{
  "norm": "rmsnorm",
  "norm_place": "pre",
  "rope_base": 13600.0,
  "rope_fraction": 1.0,
  "init_std_o": 0.0114,
  "lr_mult_qkv": 0.7,
  "beta1": 0.95,
  "decay_fraction": 0.673
}
Each number is 128 + 32 x the weight over its row's rms, rounded and kept within 0 to 255. Layers, rows and columns count from 0. Numbers have three digits each. The size before them is the row's rms in percent of the matrix's.

# up: layer 2 MLP up, 256x96, rms 0.392, rows 132-187, columns 32-63
# down: layer 2 MLP down (transposed), 256x96, rms 0.153, rows 132-187, columns 32-63
# gate: layer 2 MLP gate, 256x96, rms 0.372, rows 133-188, columns 32-63
up132 100:091153061163121145145162125149172130147153141153135165094093126124112108077114159180164155092115
down132 100:110099114165092172121137143102159118099113103153136113125180095102093120099148082136137098087133
gate133 111:127147102185116082049128135098085130159212161138122093169192083102156120089171135082138144142129
up133 107:098114141161088146139076138109119119143129154139084074100183222137142163137118144163134122069105
down133 107:122168138125126120143140176117136113168099170136152174071088128127156194130134090073123107142136
gate134 075:107182169088132165148104158092140142100126167079158041133190109159171098172100147165103096197089
up134 088:164126175069157176148134093123105163143173162144184105163228132122131150169103137149125122174088
down134 081:128168067151097160106132109087107132141089088165031130188110108145145096144101129136125157092154
gate135 114:105137129119147087136139135151156119142128147090164131130164130161122126139135174152139145172136
up135 119:098115093118114169103112120112115073079118144134073134159104093123156110148159143103115190118149
down135 115:103118148094133131146059127112120127066121123108100157125139150090149122110093128105127161158155
gate136 108:131116095147189142104177076175106094178101157173131131147115146170067170159108174106121081180130
up136 108:139149152137127125107079133082105089053167085126157182161099092129153125088150147078117104094156
down136 115:112047160157165097090124096068147127082146117053144122134152058142152037122143112144104165134105
gate137 111:100160121173183089102089121195098102088132158171165147128130121133177143109141135211132182167160
up137 105:126113101085113111159132110097163081085191155138110169131137127102130151094131134102114101062105
down137 108:140121147064132060121132163168163134082124120116139149123149144091070185138200146144134154119106
gate138 108:120171129147132185115142117169137154151118155138101145103161128112090173134120100142156116144123
up138 094:138161149093168131078162064133126113113126117127144181111143135180162119112131086113136181184121
down138 100:122133084134079153130101088129133166121181118171067100099131104152076116125092124120098157183139
gate139 100:138139095150156116144086168153059095131177123104137108178173151136141171083162142146116150128106
up139 097:155199116106120134111117152144153146127190130072139136097160074083150076099139125120139132161086
down139 103:053150156146134136144064136093130111110107137182111124142135109094137077125147148073099108148157
gate140 101:166172155114156176146181099130158121132135094144112093117119150119125133067134081102151090144143
up140 094:108059146055095131139142162073082123136138138115121187155187143183136133171136144128172098168125
down140 097:138119080175146085114115097169118166126114158164119063083152063144177136166149137129111138145086
gate141 094:167161099126144104190134125143103110195109168140163168212141115081130113116084143075131122120081
up141 094:103098145129145119110136108071147170066143082109069086065130105132073112158103103174155079125148
down141 111:151071091153065084131152053146185109131125114087151098193165111171184129104118071145201174157154
gate142 112:120132168097083086182134153123130170161124179141151059141143088123109118107121147159082121154154
up142 106:134124080169087118166128154096094105121149172160190105126145125156126187155120097185145059148184
down142 104:132101131144133157167119131104061188180144128120132138118167127135132094147130109126107095107175
gate143 096:161171097157122098155160114130149105169043137138120156158113129091106098094137110138116136068136
up143 102:118083158131061133128151173141076140117165122114131080183141123158113141108131130093119156179141
down143 091:113165127090148164153139164124175101151142135067107082152136081106093097147160089097147090089098
gate144 097:092107076117071148079115155103157131170189104166160054155113139135162111098172164130174205117150
up144 099:124054152141091099107117117150119166157154116161130082171061123105129139112141124113140141124154
down144 095:073122148150203114185126061139119122116067146117177178101103154135124149119130210120141090112162
gate145 097:175152182182140100108165135149135172160113185114152080094174101151146145142119095186159116104150
up145 115:115202079080152096167163125101145151115078139116107106116117161131076100123090079119160074162165
down145 094:136131087110112107125103144162131100082168144081161155119120105183135136094094162101147185135075
gate146 098:174089175129109091096124157163184133150148121131159086097103136118145109126183209113140196163051
up146 095:229119163122156083159064132091120107150145097151152165144178196156080110170131168078130177138098
down146 099:200114103178097111102133101135133129172175133125152091149111179144130157141079140204091179091139
gate147 080:166081129090096086153141132138116164156094151103128080143162103109173132106114148114093125169102
up147 093:107133139101120212137096168134161130125153069100149136133175150099067160136115123083112131160127
down147 081:113149055166098145154096056122075119074133138153118137141150072168131108158129131186106138111127
gate148 097:108129123151148159124115144108119181099077153139069133134166162149166191125157147081089156125090
up148 102:109156137145098162125121158154155125155192097096100118098118106149101101111211138086144187162134
down148 104:062173152096108119140084090175139123108093128123133160201172146055143156138075137116135134105131
gate149 099:062136132081172080164165133170159111131175129123094109147139155130126132129137145131138064069067
up149 095:110101062108174062073108144199165118144134093128100128108147132144068159092100119120158111116112
down149 096:102120155145155117119130141115136098123187115140075090074118122160154119099150109134116108180063
gate150 096:171082098086109119065179139144051095136153132134127079144138149178125152100123151131180143137145
up150 092:109134136129121122144114110122156101099107105129166119064141093132153115205121117169083091174104
down150 114:094179089118144161125152134128188122136107172150141167080163088150104169118092101116174229141111
gate151 094:153131143112175101133162118121193101143078196089157127116192064113103111148106186139107153161063
up151 099:160184128109111125089079191126074126116129140183138146117091123157194139175110147124179148071106
down151 096:172166132124182102093119134169154123146084186173152132218169171103070143095139070142080128087089
gate152 097:126153085178147076176132206099127127067163138171113177116120070132139180180144129132151112189156
up152 089:127148073158140154173151197105101156110178115133104152164131046150123112116178162145142120184160
down152 091:098151155120083128178186159137127174176080129106115137073057133169062146184135124096140160112110
gate153 086:104166193064138127120075140166090176120141142096177146159145115182140175134120170145109210134052
up153 096:122126084137058139127167118150091121079119145090068104147045118113113064122107170117113126121175
down153 096:138140129165153109128144068112131103131170114136146125087185126146168175130165073193133094155084
gate154 083:135174123127149095125163118172141132131056168151128119179086151131120058116032145139161158136100
up154 086:141200131132159106133181133199089193116070125134122130185113144188162114103067118156131150132076
down154 082:175200096108170103091070112148127072120097158108158144133144186121090083118110103172133117172116
gate155 110:081126137135095144153130118139097123154141137092128188168099201190142121095129104163154115126129
up155 102:090111151158119143075082094139120115079124112058123108148113089096153104191117122131159172148074
down155 103:139101132130133184154081159125065156115103133167176187125140156194135139051128092191114089131175
gate156 099:116155131102077077077130172137148124163138110100120111134112146122125083078147131168077108164119
up156 096:139136097079109119125094205089123152168111112114144099114086192109176121121182112098112117157166
down156 100:155114127106100177172058139143104114096115104130133106101116080162176069107149147185117128135076
gate157 100:146167193092124109146153133124151099095132174181142167100110119161232156131163120143122133152179
up157 089:131098097156080164097089180140132131158143136069158137105138103140021140103094120134176083125122
down157 093:111089111126104125083168134116150168128143088164069151216104112097147118135141094121160130113129
gate158 112:071083137137047138147134121145099102151120144129137126161069131128106144091247107173110113107123
up158 110:177139119115126168082111083105127117164120116134105179093170085101115158098154136129125157112140
down158 102:089108114150147101081143131120060145176163174112085116185124134149066157167125173200125175122142
gate159 028:113174108132204187095097132156070152156092181054061134142165105105107096156143127120148092137163
up159 026:157106102094102084163126158097212125079113100206176148139074151137150159065066113134118134154093
down159 029:123175098096104124137094098128178152127156141164144138205129085139126104137082141110224150121098
gate160 096:140119161157163200165143152140169119107176153099151192090163147160122113191093158101152162163140
up160 110:108139113097095112106088151111096141148145134126085131102102074112169110147175128123088153129121
down160 093:117082109168165083172142086140166115090109082095167115088126139086091148121133165101091113136186
gate161 100:120134080232121087130120135208074129140162203115136199107066128154141157090155090064157179136100
up161 100:147132106109156129082048190147122173154125141125083150124122117153122163101112132132140160105103
down161 097:118110115061186127069182163166077141154096163177162143138134119110155153111134166050141086096093
gate162 087:157164155122166197125123083080097072100061200106109115119099111114113080069119148143133151128108
up162 090:086125143062111109112099138120125127117128155208153181088149130098103139148105156134104114110194
down162 087:168183160132107152154114150122113128133149143135103113131114088161189095099158131178117186117135
gate163 094:162152143149094138140110143153170094134138139117191138101123092139087118135181181116179157177120
up163 096:128165139089148144157139163149140164104103123145144146107046104131137128125142134132178163137142
down163 100:172082138171109141123124124125157121108128158130176126163101120118182104159120185104083122174198
gate164 086:119047148153096149089095103079148111167090132108121102099117147078147145102109166135128184131128
up164 096:177026141159120174112131143106064141083096161140095075121138111118109131117157081129140121195105
down164 085:138137115147106115100117146098130167195076103099163137165125128087151084111093144104124088134110
gate165 099:117125157123141118171149063136098134185119089117139139126112144125146091082112094090154146130222
up165 107:098159089100110066134100186105104109073130137094090115095185146121074103151131086182132091117068
down165 096:094141119169118140183181144159099108131089095132137122117185172129124186089110175130113160104136
gate166 110:122111129129091134109092138079121183127169183137175103158088099168074144164143129137132122160125
up166 106:146167142112060123092130146113181118175113075089163108133165131083090132129143166111100106133147
down166 097:205142116143119153123104134169130105126130111103070146176079144114178136148152080093113093166131
gate167 103:145138134093135105086135129116101106187147168102069142120104137103163166159127087111170083112180
up167 097:173117143110104109128120082125106145147076128069149119122163097145112155141134131114093145108132
down167 091:165147007176148090133098142113119129126143106156083133168138155111163144089137121106127145150169
gate168 078:167098141140155139065132054107114115159122196120139142127134120111146127132138108137086096146080
up168 086:099112172111120153128058103100176123145089117137143137072164128108187177123126125113135117139126
down168 076:132136112151124058145171168193146131132112138124150103141127073145136160085152166149106146167144
gate169 103:118102140102091145173146151131146139164118107081153181141173125169101130105101090085179149151121
up169 098:092101094126174064159081158117107138116089124134131135104123155143123117128147181221066117098117
down169 104:151107097118121120142126128209096121110135127131083123138178121064158098049124078180107137129157
gate170 105:148139151042083120071123155169148137132143161158136190182069087148105029180090120104123137104128
up170 104:144118138105115107151100080202085122125101180154137122136117134082152045117139123122143153105128
down170 106:123109154129161156158161215091169144114075103119178120104195160110148140143170108174108083144175
gate171 102:116053158112095170080120129156152087175158132148103161141158088160132171076086104117155112151162
up171 101:114114155134074128061079067113131128169070147171127173118169106197164160119138118130089093122145
down171 111:150139152144141161099134147142123150156162125150092159173204133147115159150200138125081113107062
gate172 099:121155151072104127169093114133118122133126128182119102103109124104156169115137168141148175139149
up172 098:133163147103084144170170138155142115092127142167127139104093131180125137072131176086090132144061
down172 104:099209146161101113162137103165119098155113159119099108126111114153071156136123042206143156113130
gate173 099:139143122155130121127086118112121147132120144079128130195082135148166103167109107091124080204212
up173 102:155114138095201158113129136062144156125098136119103148143165164114159116065150103104156179115126
down173 111:067147116073086147118143185174127125134118065151178090105140115153138148097100127170152173182063
gate174 105:132136101140135075158165086163123119158098111162134192180168148148190084126188114104141045099122
up174 096:141173106140143149148124178109054110128191156128167111148139101179111110177119112124121139075114
down174 095:132090135052121171131169077133163065111107072092123110136139132109148137084126104075142176135106
gate175 119:097182061109118141130153124169128104152066172096139147162051162123089135111070160170083117125123
up175 112:150181153116101129176102152116203160194129106082096124084152124167118115119206142098106095162157
down175 113:077089179142062138166114041126124117092097117105106141102141094116147139115177102104181161113178
gate176 088:184077151146089120072155114137193075121113116146146184104127152133136115076156189075120189091155
up176 092:046121093092113077137110145094136169176078167091172097129176089120119134167116132177164085125112
down176 091:156083136161152127077111112100087108104155140169138133187133112137163100119125095111164172152139
gate177 048:169098133104080110110099127110073127154090078115136124100117149157120198142094125137127154124131
up177 055:139159142131177091148086130122142099074195120115050072124153106126141150186187151150113146176126
down177 050:149040131131128134123124198149134175114111165144106129145119096083164161118120103062107130171166
gate178 091:172114198192110149147156111146116204081095066088168139155106114156124116112163103051111098084154
up178 097:190110120179081122113130139129145097161179107196047077109145107075114150151095126170153126119091
down178 091:094116134075114207117109136167129110112128111145092128135185106145158110111124106130131045141127
gate179 100:140114110102119154124115172118085132122096213143152132130123082140139179119121140138139071152091
up179 099:103083128175108129171145124036092112103149146119119088148086122170194087161122167120166153089167
down179 100:155134202145099164149125129118132111130098150165099150141121119152170144144130095131176159065148
gate180 033:172124119151129095114103128157114100111119114136158127107094185153154089144055172154145128153007
up180 034:157121117153109089115093133181095102114117127140156121121103162166142097136055160157176137159006
down180 035:133152135114111136183139073104139102097108132177142163153067141140105078132134197106102121124152
gate181 111:148159106125108113100133124191148075163121155140141126197109138141097162117152098124098143141117
up181 104:121144127139094149095108169087066094135153131151098155131190082132146118118088172135089137115197
down181 117:131092115131146154177087126113059163128179162148151105118184147164190132106127096119129133115136
gate182 091:176096101128150129105122142105136089117176167115081139096101114112133132140023115159106111139133
up182 083:181078058117156123114140087123149167128139187117125126146112143116144130148088087146103120077147
down182 087:114156119158104147102145101105150143130167113174119121184126208088088156092146152163117116134096
gate183 090:124146149170133130088189124140143066187181056092105120081118162165180081067118135113125115078185
up183 085:093120106124127149088125144103121071128086119075111153110156090177170124094137071127183115116190
down183 085:105123163176111147102136123155161122086124112146132152091092153128182105132131150192115157107109
gate184 100:158161130099122138123120085106115129061162056123184097136146126124143049073156160139098076155147
up184 110:098157126107110148112171171153124170168139127120130103088118078132147131124132105124201096146135
down184 099:138147143115134084169112146138184122079159090081188153122107194088154089097130172075078086074141
gate185 098:129149097153087122104125116145126135166112145155137156151149148152145141087096127052121121122189
up185 104:160106126190093122107102119149108115130117156106132105118104109093096135124104129170115150080121
down185 096:176072109140157153125102166147108127122067081087123106124049131091181096179087168192201134121128
gate186 100:195175105076140103139142080122156100107135116163139141138180122040123132174141101127088123161158
up186 103:107107108149150143073100117079104113139118140140070059175128148149060165119157032119119084104161
down186 095:147086110096183118117144133142246077126134082073124142136109134109117186140152147144076118146105
gate187 098:128131156094122161115094127154167140137140133195129150093089189156180105113157167165181120134137
up187 095:138132111143146184133089112160134115135144111197075204104056133126183080108134133137154109179148
down187 102:115137131112077146118104098167103097129124087107141139091157170164118086173163163102153138126152
gate188 117:158181093151133148099141162151135173118143092105125113151138068152138073113139062124133139113081